config = dict(
    n_layer=14,
    d_model=192,
    n_head=3,
    n_kv_head=3,
    head_dim=64,
    d_mlp=768,
    vocab_size=989,
    activation='gelu',
    norm='layernorm',
    norm_place='pre',
    norm_eps=1e-05,
    positions='rope',
    rope_base=10000.0,
    rope_fraction=0.25,
    qk_norm=False,
    attn_scale=0.125,
    bias='all',
    tie_embeddings=False,
    parallel_block=True,
    init='uniform',
    init_std_qkv=0.0292,
    init_std_o=0.00552,
    init_std_up=0.0292,
    init_std_down=0.00276,
    optimizer='muon',
    lr=0.00151,
    lr_mult_o=1.5,
    beta1=0.93,
    lr_head=0.0049,
    warmup_steps=200,
    schedule='wsd',
    decay_fraction=0.69,
    decay_shape='linear',
    final_lr_fraction=0.05,
    batch_tokens=[16384, 32768, 49152],
    seq_len=128,
    doc_mask=True,
    z_loss=0.0001,
    train_tokens=279300000,
    steps=9280,
    dataset='wikipedia_en',
)
Each number is 500 + 25 x the weight over the matrix's rms, rounded and kept within 0 to 999. Layers, rows and columns count from 0. Numbers have three digits each.

# layer 7 MLP down, 192x768, rms 0.0848, rows 0-191, columns 576-607
517513491530510482490516537473476524441503502522482473552509484459494522487525504492477532458504
505504506541478449503515522484498526524536507508513499494533496495527511566492512489497485503508
515486501488555520525518495440510529523492504480456475467473485501481468519484498544501474543516
549494538493492513509505530522505496516508492509537517514487524502490461502474473460492509513538
527516503495481495510550492504496521556524452483549487514467534557496493493508497473499506494516
502523480472504463462455495501504538546499450472485507494489430502483506502502512506511510500508
484531476492460508539448504490457487529483530506544487488471486497513497477477494500488527494501
488490502466527497517525520517524478501462547503503496510509502513495503483476477524525501562488
505495516518479514494485518485538499505508488493533498509506511450537492481499490487520496499462
460496541521484480490521467497478521537527512504514535497495510513518525497538529489479534527509
501506467460525492489481465490505473478492482488554514512498467509460490492500488501531512481496
526474578502533484508521507499508472525459475488497521503492479517465482478517525476479509478511
499520519498502526465478536495467526511471541489514487465498501451489523540530463475444499509459
461471510478453510510484495542501514536493458468505548528475527554512518506514519499484490511488
506474512487523546516458515490448516481519468482505466498452508480483495556482550475523509505499
541533548525492518496487511478436520485545500496491522475443508516515507515530457495526536540454
527555450520486500509497506515516471479508528468531516474490494456525494528486478484518518489510
523522519543503536497487504538474498539535538506495470498532497489513505443510523490534470550551
502443481505554512487508473509510480519484471505484509496503482504472501525496538483509448515477
499504448525524509474530532511528474585478500480452537473531506462460491515513530499524525514476
484450470497561428505499532488471507499490455453481529471524501485526510512459486519484495474481
489512547530517493469538498440534489504505465480502584496478502473518477507504498482500519533421
496528470512505488490536485496491423465546570481492524470469463465514484501536545545468493549528
486482503503556529510485485500459484491507515524489485515487488478443472516511503455456454467483
508478458501538488513457476470518472507517483495525492501534475433489495489501518481496489489462
483509502509483489505522497507525559508485443543500503492493498528516494492498504514559479531505
502514500539484490516428526515468492488488492478488503489486489536483512551521496513461493484502
500515504535484501513520514453551488533510534485502486489532436496491489517512499530537512481529
480503501514508490435476500475488527476518477499483461508517530465503522498503531524481474468496
493508520495522488506534508480489537555496497471467524477525479543493493500474506457468527494478
510487489491486470525525500520482487539481461492517508481509499488520505557463488467509513493529
512482495525504503469452435498491491482484480531474515509486475470530570513535474502488512530517
458480507524513491527490487521527511487528485537470503510513456503523510496522502491464491513521
468536493471504527504494516489480513523501501519447494525492483488460505494516493556525477484540
516477518509474467531504491483477471532493477492505480533521532505494488474523539511483508500485
460513501520519487449498513537488516496504529515492500456480508522480494528484504542487507517507
482509491578501492443511489477453492545466514463497480468507501530532520487466468491510521494466
491521494525462513497504449473473525516496520429502502507458512502484515501446540499455524510467
486517473505518488482511501525485517525465535483504459512531478518458459516472480554520472479492
486497516489533516510462505503486474456535512526513492460532480509465511501495512466498519494498
476513498509522527470503498473472526490510525485482550489526484513436523504496464503527503539511
486529536501511495475482492521534500500487495520516486467481481491489482493484494505553501472526
488497500474494529494496509491507518512467502489485496518503534465487489516515524479503499462526
502513547512503480470497521543505512503488514491552494463469467506484509497516512550472497489521
523517542519534495457536494493498463509493464496472459484515500497526508519460500445496515491511
512498509498522510537521482514491525556478522501497505515492528513503508524478513482520499509522
497452536505524505546554480529516480550560546499531507523490512549536484492464470489522512549461
509507490522486493488512477521503488471489528461544516505479488492511494525478540509509539470476
535505480493509477514552544484509519522493468514495498507477501540481567475465526548549503481492
482512507536473532491474504510479519458472542510548496558500516526516499526519462516498535481517
468482481505505503526546464540524483528484516484530512494490488493526487502538531482517501499527
490500501514485509515513497496461531514506520469511489513504500538520485511531512503539428448494
473493495532460488484499491485549480510483486488465522484515502526515526508495522462483548516494
472541497494492469516501504513495492481518487534447473472501503476525551494534462549507488477514
523500475490493491495472480500475490478507503500490516488484493508505493472531515508495530483493
521483514508452504512483468496462477514517482492503510512510473511486472469507492492495501462540
483514468536468493526480478524470495518494509526498494546486503531503518498519492552503453448522
485502512493519563511496486484502522530503518482509514501512510488525458520501483528446535538501
454508504540489525490483476475521494510459498490473503520466511510511548478472493517504488494463
487536478447492548500522529506522499503507520499493485526485490511502496517491493467546478447527
474516514468503537536534522482516517509519492490520538483504481544468514497484533554498509547464
521489497501536487521518498519487462503493487502492458431537512521523482517502467524488490528490
483506461513477507485415504510526485476505541525498493460500484495467496464534501506475547454425
489500503500503488423515513513545499488508468466548482499479526537499516505499500476510492544473
479524458516520476469496512497482465474536492485492498548530471491508515502552503506489515471509
490492501427453483495504468496505512516480506545483486525483524505455485497526593470481538494510
522488468485465481514485522486530455488515522495451492472510495455516494544497474488525484503508
505531510495525486455476489483480483497475522517515549460497508497529479520519503512517494496502
525506471503458492415511518525428525491524509527460465539487481489499509495476517517521528452503
508473486501478458474490464496542528518511525528476488474515465528541495534527466560508491551533
506504481498475488506507498517491505468479502463481465508451506506495475482542520525530488531490
495482512519518497503465501491515443513477485521507494491548488525534528523456489517475503555526
534516482485490505506490481502527480503451502548508488504495530512534520499512519486506520522465
481498490497481506517524474464508501501494467471519486518506512518501485506507475518495531536489
527504517496468471492505465536488500520474510565517452478504527484551482453467495482474460533472
513475538478512492536514505470515493486500479483476474495520504529499495494470502500475494455505
548521523482506502540486513482474489468503512479506506517500476550510489504456497534491479505526
453504474506503531476526542535535503481503471511515475534527478513524461494554481508468503480527
500539504467463530562467549461459533491513481511484512554494511537524486510485478507485502520499
511517513459556538475474485449534547506478514455515467512461574525500518495507532486535518507445
489525486506537507511524519483461495511456535473496492484522477482494545534535477540481506513469
497496575480490527492476495500571486505479512511528492490508497528495500506509522483464439533531
487479497511468480518530501561494476499497493491505524550497520514571532502511491496501481526486
533501500526500522480514499511496488464525532501496459524485505475474487475427508487471491526457
495479467519434466488467471467496506521471451503482488543438514434481482532471478485509503479511
516466468516525480495497520498538529496510522511486506492448503480475464516493502559451494478477
499474514482496478533503526538521511495532503492460464541506535466509528491474493483446497537529
514514492475455494509462498541501455504469501498481467516483486534498485468458462526504504465473
543477495511495515451498527486488552531527491527507511477493485530475463492530506467520543513485
502465486506499488544442512471481520508505468482527468491505520520482507533522457484477521485555
537482508470479471479570490518486498505464506542471507488505468483486505514481476482488487480514
510485454540502470504508462507485473467456487567470496515475552517490479506484476494546490483473
480554499491513517486498508471554518461512506536509512487477532505493467487451461520473460477513
515461497532534530526468492477507548538538490452513482486517488460523509514480494516506551517500
541530492486460494472498507449535493481509484427536504505498513510498516522468503529513527496495
531490503518476517510529566487510506485524507493519481499472518534498481507545510534502457509527
500490523462514499454496478509468525484490486469448536492526493508533474467513506489518444477512
502520481478439551460524505467506505461488493545519481481527538514510482509494522496516502505468
512516511538489472483456518498494498455494465507506466517554478416524540486494471476507550473546
506545503486548487507499490566505497509523505445510517509522501522502497472508519534465501490534
505499503498478509486530489545478505505534478507486502514525509521517524530504465493508525503481
503515515507503464506508504485480539508534525517478529455522539490523504488481488506501482482499
514521509550469446476475508486491522530500490481512492474490500512472442477499475527518515534523
469468493504509554520480509500540485478541460524546543467466504511507523468540515530516525494518
508467520463486542477456491518541490460491519532523524508526505489515514514512502505443468485510
509500432454478483517513537484482493472511486472444502480529510473517491460434490436511487523499
527458526481513466518492517537498503516513513497520486515490509512462521515498502531494448537491
544439486506499489505502465497483507489497509532489514494517534504478438513512487505471512473503
502505493488478507553468542483536513495518469513534484567484511523495477481518462544532487490494
489503487518506471504522495530482503507504507481512492506505500475475517491486471499502493516518
522492467519481483489491475501505500470503491529477515475483517505482501562467468500533492500506
501508460485482484512502476477531504460527508527487481481524509526517488489496423496587536487477
514467493475481498536472479509533511518494543478470534476500503517473510496495515484520481505499
494473486511516514522491482474490513499497466543472509526500505510497482468534483537517505499514
492496512505526500486506514534491521513481509504502504469486513482531522497513485476493538494476
479480516510509493537510490503493512498520525495509489488488495503515514468488549491505479477486
497500512472520495525482478556496531471523487480496491480469518485481463530482483438516529539517
475483513513509524511504457499510451557477482508485507527569485448508495511518484519494502510484
500478493523506480535535499510501523497473498499469498431518475472481492517535483516483523526483
493508521527496497536494521490434506544459512511474488491529451478509508505519517530480484473487
513486535460484514524490477472506512495491498514491481485504525467506500476460505517492510488482
456503480494517522554482473503486497477539517495478512538498480504459479465482500470515561474482
492498509476456507505529464520518541503499554517549509537459473510520560479511500526465515515523
477487497492511482521501497540456474453491536455471481503518539491504518482486496471458499482529
487525525489538530461446489499517498507529476494506494510481482539470470511505493503511503524510
501502529498509516475515506523560521535501485455523526505520501544513506536490524490503467489520
475493530485499543452497511552497478533503468511538487522472480527492541533429503513478527507482
508504488531523503513507548527479476463471527495461532508451498492492487478499481503488500503536
522481543471500524558515483474509472535530504521498505513498465480510477526525515517503482475488
515503516496533473496472499490508550472520550460487482526539507483508522528500524499479505515528
477446480510509465547513506517514534472464487500520523543481493534484507500488520450513546502500
482493523487503497513490504503496480440488559565543430538523481498451519523426520529521504488533
491542486488487471543499513455489497468513476459495533484493459485526517508488537448495487476501
493466483472533503528521507456500475495522501474484527449489493476467526476545524502531503517510
506515495486498518528489525496522497501467485481539526547490517511501503496481530475501456486462
519503462486497466524509491476509547453522470511452552496529509469480470476502501477477498488494
524504477480500461511511512459534490515501504522555512500532484534511485526490494476521458470466
506501486532508503511466505500508460486511494532496530458507515476541496471507478498510515498498
519514527498515485481492499495562461502502527497475522541515582520497468518532510475507507505526
523482486538535538498525480498517507520463486473514495490512510499505534496541504504523505503458
490534520527509526513514550480469489423496492550495494483501495528471492458497526474519522477513
496472486514492532472506489481531514493513494535525539498527503505466477476507499497474477513470
456516521475496535487528508489509511518479523503507470481452496477535461472521493503501494460488
500555540514541496470524485578489487466484517548466490530484486534495506452503517471476498508532
441433494486480482496546483523510530484510489444491506492497531499531523494527492493415500482515
539504425513500508534507475484516467511513498482492540487500480520491532443498447470479496499452
540519501472519475498542491498506462493511489498544490521515483502486460527483544473554481477526
504493531529472507502484502519524503520481496501532486488546464499513508488536491446491495502454
473524484481531477515515473517512514476525511537499503506525487514471514515477482506484522498558
495512503516518484472541521482474480497482478491468459459477474479553481506481463516514465516530
510502477495445520473520504504537514509480500522500518522472470500540523499524484505484449507475
504487505498458502488472480525484489476508511484525548498560482474524523484519505464475499546525
515475546495495496504478508457523501532517481491488522544510524489532471477518500534520542493497
508471520522519502527483479519504492520478493537502540504513447498464499469489488532519469499521
498519501509455520559508523470485504564493504433528508531486496523502543450509476512483549500471
476519482463487503511518473477527542511450532530505519527478488494531535520513528511528475498518
501517497469469491492477507481526534496501502510471513490506517465473528514474499522509491474519
473455500500530496513491477483498467495492511492512492510549492484483472463496483487554526547496
544469520497529516509498534487508468498548549531512469504525475509502464474513484490476477479527
489503508517479517516494528481452479518512491504480483464481502566519469492459515503505524486484
506521503498472467492500494509457525455523468496550516494494515458491458524526509484505485536527
502490500517506504482480535509529464509525503545473474528476546460454510509474470481525485501514
507479497459482521471495513550494510527479509489494464522537540551507542463491499524520485536464
516460516473484535532454509489500476486489544511523525499495494520450491527490528501523480515493
505486522489519516494504509541479461507525542502529541526474567519482584504491535486524500488528
514477473506483503493508512542456508504485532475502477498528483512531556516487469480503525498499
459469501510526472546522531483543511530527510512487450475472489467531503500546508479455471483499
489475525534526518501508469508507472491480464488523517490472526519512520533477488471519491494499
516520501448480560487506459509473522480499437503509520460496512487500499500547555457473477521534
505524503499516444468505486496537518530510473506526493515518508528467479518488514509494461537583
495532473474512509513505512492521473487511503498483496481459542484525525517497548454449472495528
470503506509494537519487464514510526464486504521518505488535516507498524522487491517454500518497
467477519467516502487515515518474531520501511532474517487485512495520529471525521542512496504509
498464492477501476471533513479483488480464502528502503509504473494478489512537498521518489489484
528536504462498489466485514502564489436523514493510503522455496487505484497525514460498521491520
494497495496505469496516518515455446495472496486509471488505460471506479477517469520467549508485
535472528507492521491462502481464500514506480474517520467466512494462510516504534486484523488484
491500487493507536475487488475523493513522527513438478479470472513475484499488509504518533486504
513514511506510494541500525468530547522505525514489466484498480512461471445467492487515523505515
496539472496485443446500509481501482502501493474475500475493513444511497541532470533556529531463
503519463522508549540530499475469486502514499512466511503514522512471477462520515540509495460465
503536506498523505518540488518537498506460467504510529495499465454520499497485470521455474532525
513522520525512532499488506482458532484500494541513533551520522535505487487543484502506484532486
506514507519485487467511503506483500511509514527519530504487479493515498457499486504523473492447
473504512513501529517472490460484505506496498437543440523527541429490548514481518500484519511481
475532502449529484485485522492460526469495484533512532539502544476469435470530497450479512488513
476496491481485466487493461509494490501508481493542490486530499488495491483543486494518497432495
475518488502479499509487471539528489473456450502473514495470516476481464485438571489501472460515
516494478517502513449516530535490491473522507496488472480525509467540490540492500490515492489487
505480483506495499489510491480508471449487479495471478555507503533516455517491472478530475451501
477517472490568465473514508508500468494500483506454461490495490504502548543523530517498492504502
512502551500530523498516518512478540483527490471532523470498467482527527476495491505486482526480